Weights of a small GPT-style language model, trained from scratch on English Wikipedia.
Size: 10 layers, 3 heads of 32, vocabulary 2048, 1.31M parameters.
Architecture: RMSNorm before and after each block, rotary positions.
Each number is 50 + 10 x the weight over its row's rms, rounded and kept within 0 to 99. Layers, rows and columns count from 0. The size before them is the row's rms in percent of the matrix's.

# layer 2 MLP up, 256x96, rms 0.0825, rows 239-243, columns 0-95
101:63 66 46 56 65 47 48 43 57 44 60 49 50 31 60 26 54 40 51 60 59 42 49 53 61 49 65 43 53 42 50 39 56 42 48 58 64 46 61 51 51 65 57 58 38 44 60 47 50 50 56 77 46 65 65 24 44 64 44 48 50 66 47 50 50 43 63 64 39 44 37 39 40 56 66 48 45 74 49 37 54 56 47 51 67 58 49 46 46 63 43 58 46 61 63 44
109:56 55 41 39 52 39 42 54 56 40 51 57 46 35 36 46 46 56 43 47 35 44 55 52 51 45 48 52 60 36 53 49 36 46 58 46 54 63 67 49 56 57 37 51 54 58 46 41 40 48 45 26 35 42 45 30 34 67 42 47 56 55 39 56 32 70 43 77 57 52 70 36 58 58 47 64 44 62 43 53 56 40 41 43 69 42 40 29 56 44 49 51 54 56 38 45
099:34 40 58 37 68 38 49 46 60 50 57 46 49 47 41 37 55 47 62 55 39 43 61 61 38 55 53 42 51 31 50 57 61 52 37 53 48 52 59 39 43 40 52 69 33 54 64 58 62 51 69 58 74 59 43 42 41 62 47 60 37 47 62 48 12 56 56 50 39 47 44 54 43 49 59 58 33 47 60 43 33 46 50 55 52 41 50 65 45 45 56 43 59 46 58 56
101:47 38 53 50 58 46 52 53 50 51 66 43 57 36 53 32 63 54 61 56 58 58 70 28 41 49 47 28 37 48 44 55 59 49 41 37 44 48 32 45 47 65 34 62 55 63 37 52 38 50 69 58 33 47 28 54 53 55 42 65 49 53 54 59 66 49 57 46 52 65 48 64 60 46 56 52 32 58 49 48 54 55 43 46 38 71 62 47 56 60 72 54 54 51 51 52
083:58 53 53 52 54 37 44 51 56 37 52 66 54 39 61 53 53 60 48 44 50 63 67 58 65 53 48 69 63 50 59 58 45 45 35 53 49 60 59 41 51 31 58 51 83 58 31 45 45 46 47 54 52 66 37 44 55 62 64 70 46 50 44 62 43 55 52 56 45 38 37 42 45 54 60 65 67 41 60 39 55 60 39 37 40 56 50 60 33 50 63 52 41 45 43 67
# layer 2 MLP down (transposed), 256x96, rms 0.0765, rows 239-243, columns 0-95
100:29 48 64 57 47 69 74 59 41 54 53 40 46 53 46 47 61 59 44 59 46 52 63 25 37 59 28 49 34 65 50 47 46 51 58 58 49 72 48 48 47 65 51 42 48 48 33 62 49 53 38 34 64 51 34 55 69 50 52 46 62 50 48 61 63 56 43 56 61 55 63 51 47 58 44 41 41 46 56 55 59 54 44 51 55 64 39 39 52 53 67 58 53 41 31 51
106:60 47 40 37 44 55 39 47 49 53 63 53 68 36 49 50 33 62 64 49 51 66 29 34 59 43 43 58 36 69 48 35 40 51 54 56 39 60 51 57 47 61 44 46 49 47 49 50 46 50 56 61 61 43 53 50 54 34 55 49 60 72 45 61 68 38 58 43 60 40 61 66 52 66 40 46 79 45 41 55 38 46 37 47 55 66 53 56 45 42 55 61 39 46 56 62
098:47 46 38 52 53 57 62 33 76 35 58 36 48 42 27 39 61 65 58 51 64 55 51 49 51 53 57 55 69 67 70 52 60 53 48 33 55 48 37 69 52 53 42 35 50 42 57 42 42 43 50 54 39 37 56 67 55 55 62 40 43 58 36 61 59 24 57 45 46 56 47 47 35 52 48 59 48 44 46 38 50 47 44 56 48 67 40 48 47 45 64 53 49 40 51 59
101:34 58 49 58 49 60 59 54 48 63 37 55 44 76 46 66 43 48 53 46 42 35 70 65 42 60 43 35 56 56 54 34 58 57 48 44 59 60 65 44 40 33 38 48 42 39 66 57 41 57 30 47 46 44 49 60 44 59 45 47 54 64 50 50 46 61 45 57 63 61 49 60 53 40 46 45 52 37 29 55 40 62 41 40 47 50 62 52 68 66 64 54 51 69 53 43
087:42 46 37 48 49 56 51 39 51 31 41 42 43 44 26 61 39 47 63 52 51 57 42 45 34 54 43 43 32 44 49 61 67 60 58 30 19 43 64 54 38 50 46 23 42 39 72 60 49 63 63 66 50 54 52 56 58 61 55 47 52 48 39 55 59 55 49 47 44 59 56 59 41 55 36 55 48 33 59 54 60 48 49 51 57 60 52 61 55 41 56 37 41 49 46 54
# layer 2 MLP gate, 256x96, rms 0.0836, rows 240-244, columns 0-95
106:31 56 36 39 56 63 50 28 47 69 46 49 43 39 50 49 55 43 53 49 54 60 35 47 55 56 35 59 43 56 42 34 54 54 32 46 56 44 54 86 42 45 46 63 52 33 51 58 48 52 53 41 55 56 36 39 69 57 40 48 63 52 56 39 52 34 45 53 41 49 56 51 50 48 54 41 60 54 35 53 48 53 26 60 48 56 54 41 51 50 52 68 47 69 65 60
104:62 49 49 44 38 70 50 68 35 52 69 54 62 57 46 46 59 62 42 53 51 60 50 59 56 48 44 30 46 49 40 52 42 48 49 71 55 57 48 57 51 50 41 41 62 40 48 52 42 65 36 67 38 52 50 39 45 44 40 46 49 37 34 46 45 32 44 46 48 76 48 52 51 53 51 63 55 49 37 42 58 60 35 51 64 48 71 49 54 52 31 68 47 39 49 28
101:41 38 45 39 48 60 60 58 40 58 39 60 51 50 66 58 54 49 46 42 49 45 62 47 60 30 55 46 54 55 36 53 51 19 46 44 63 67 32 45 51 38 46 32 52 42 67 52 45 44 53 75 57 49 40 47 52 56 47 47 43 64 51 42 55 54 63 39 59 35 51 51 64 44 36 52 60 51 32 62 60 59 33 53 52 45 72 40 70 48 53 51 56 55 39 54
094:55 52 43 31 59 57 56 32 40 58 42 55 44 46 54 52 48 64 56 39 36 51 63 50 51 47 51 58 46 53 35 38 44 51 46 50 67 66 48 59 68 42 56 72 63 42 41 57 68 42 54 34 60 48 35 49 39 51 56 49 53 47 43 44 57 44 35 50 32 51 45 29 69 39 47 39 52 51 34 33 59 56 62 45 54 51 52 59 46 58 81 56 51 39 43 45
094:58 61 57 40 51 51 53 59 50 39 47 53 56 56 46 41 51 50 49 66 49 60 53 45 45 38 42 41 39 71 59 48 38 61 52 58 52 62 55 47 59 64 62 63 53 32 43 50 67 56 49 55 50 33 45 36 85 63 33 61 45 59 48 55 56 32 47 64 51 50 66 64 56 63 64 66 64 53 45 56 57 50 38 54 39 60 53 69 58 57 58 39 61 40 51 52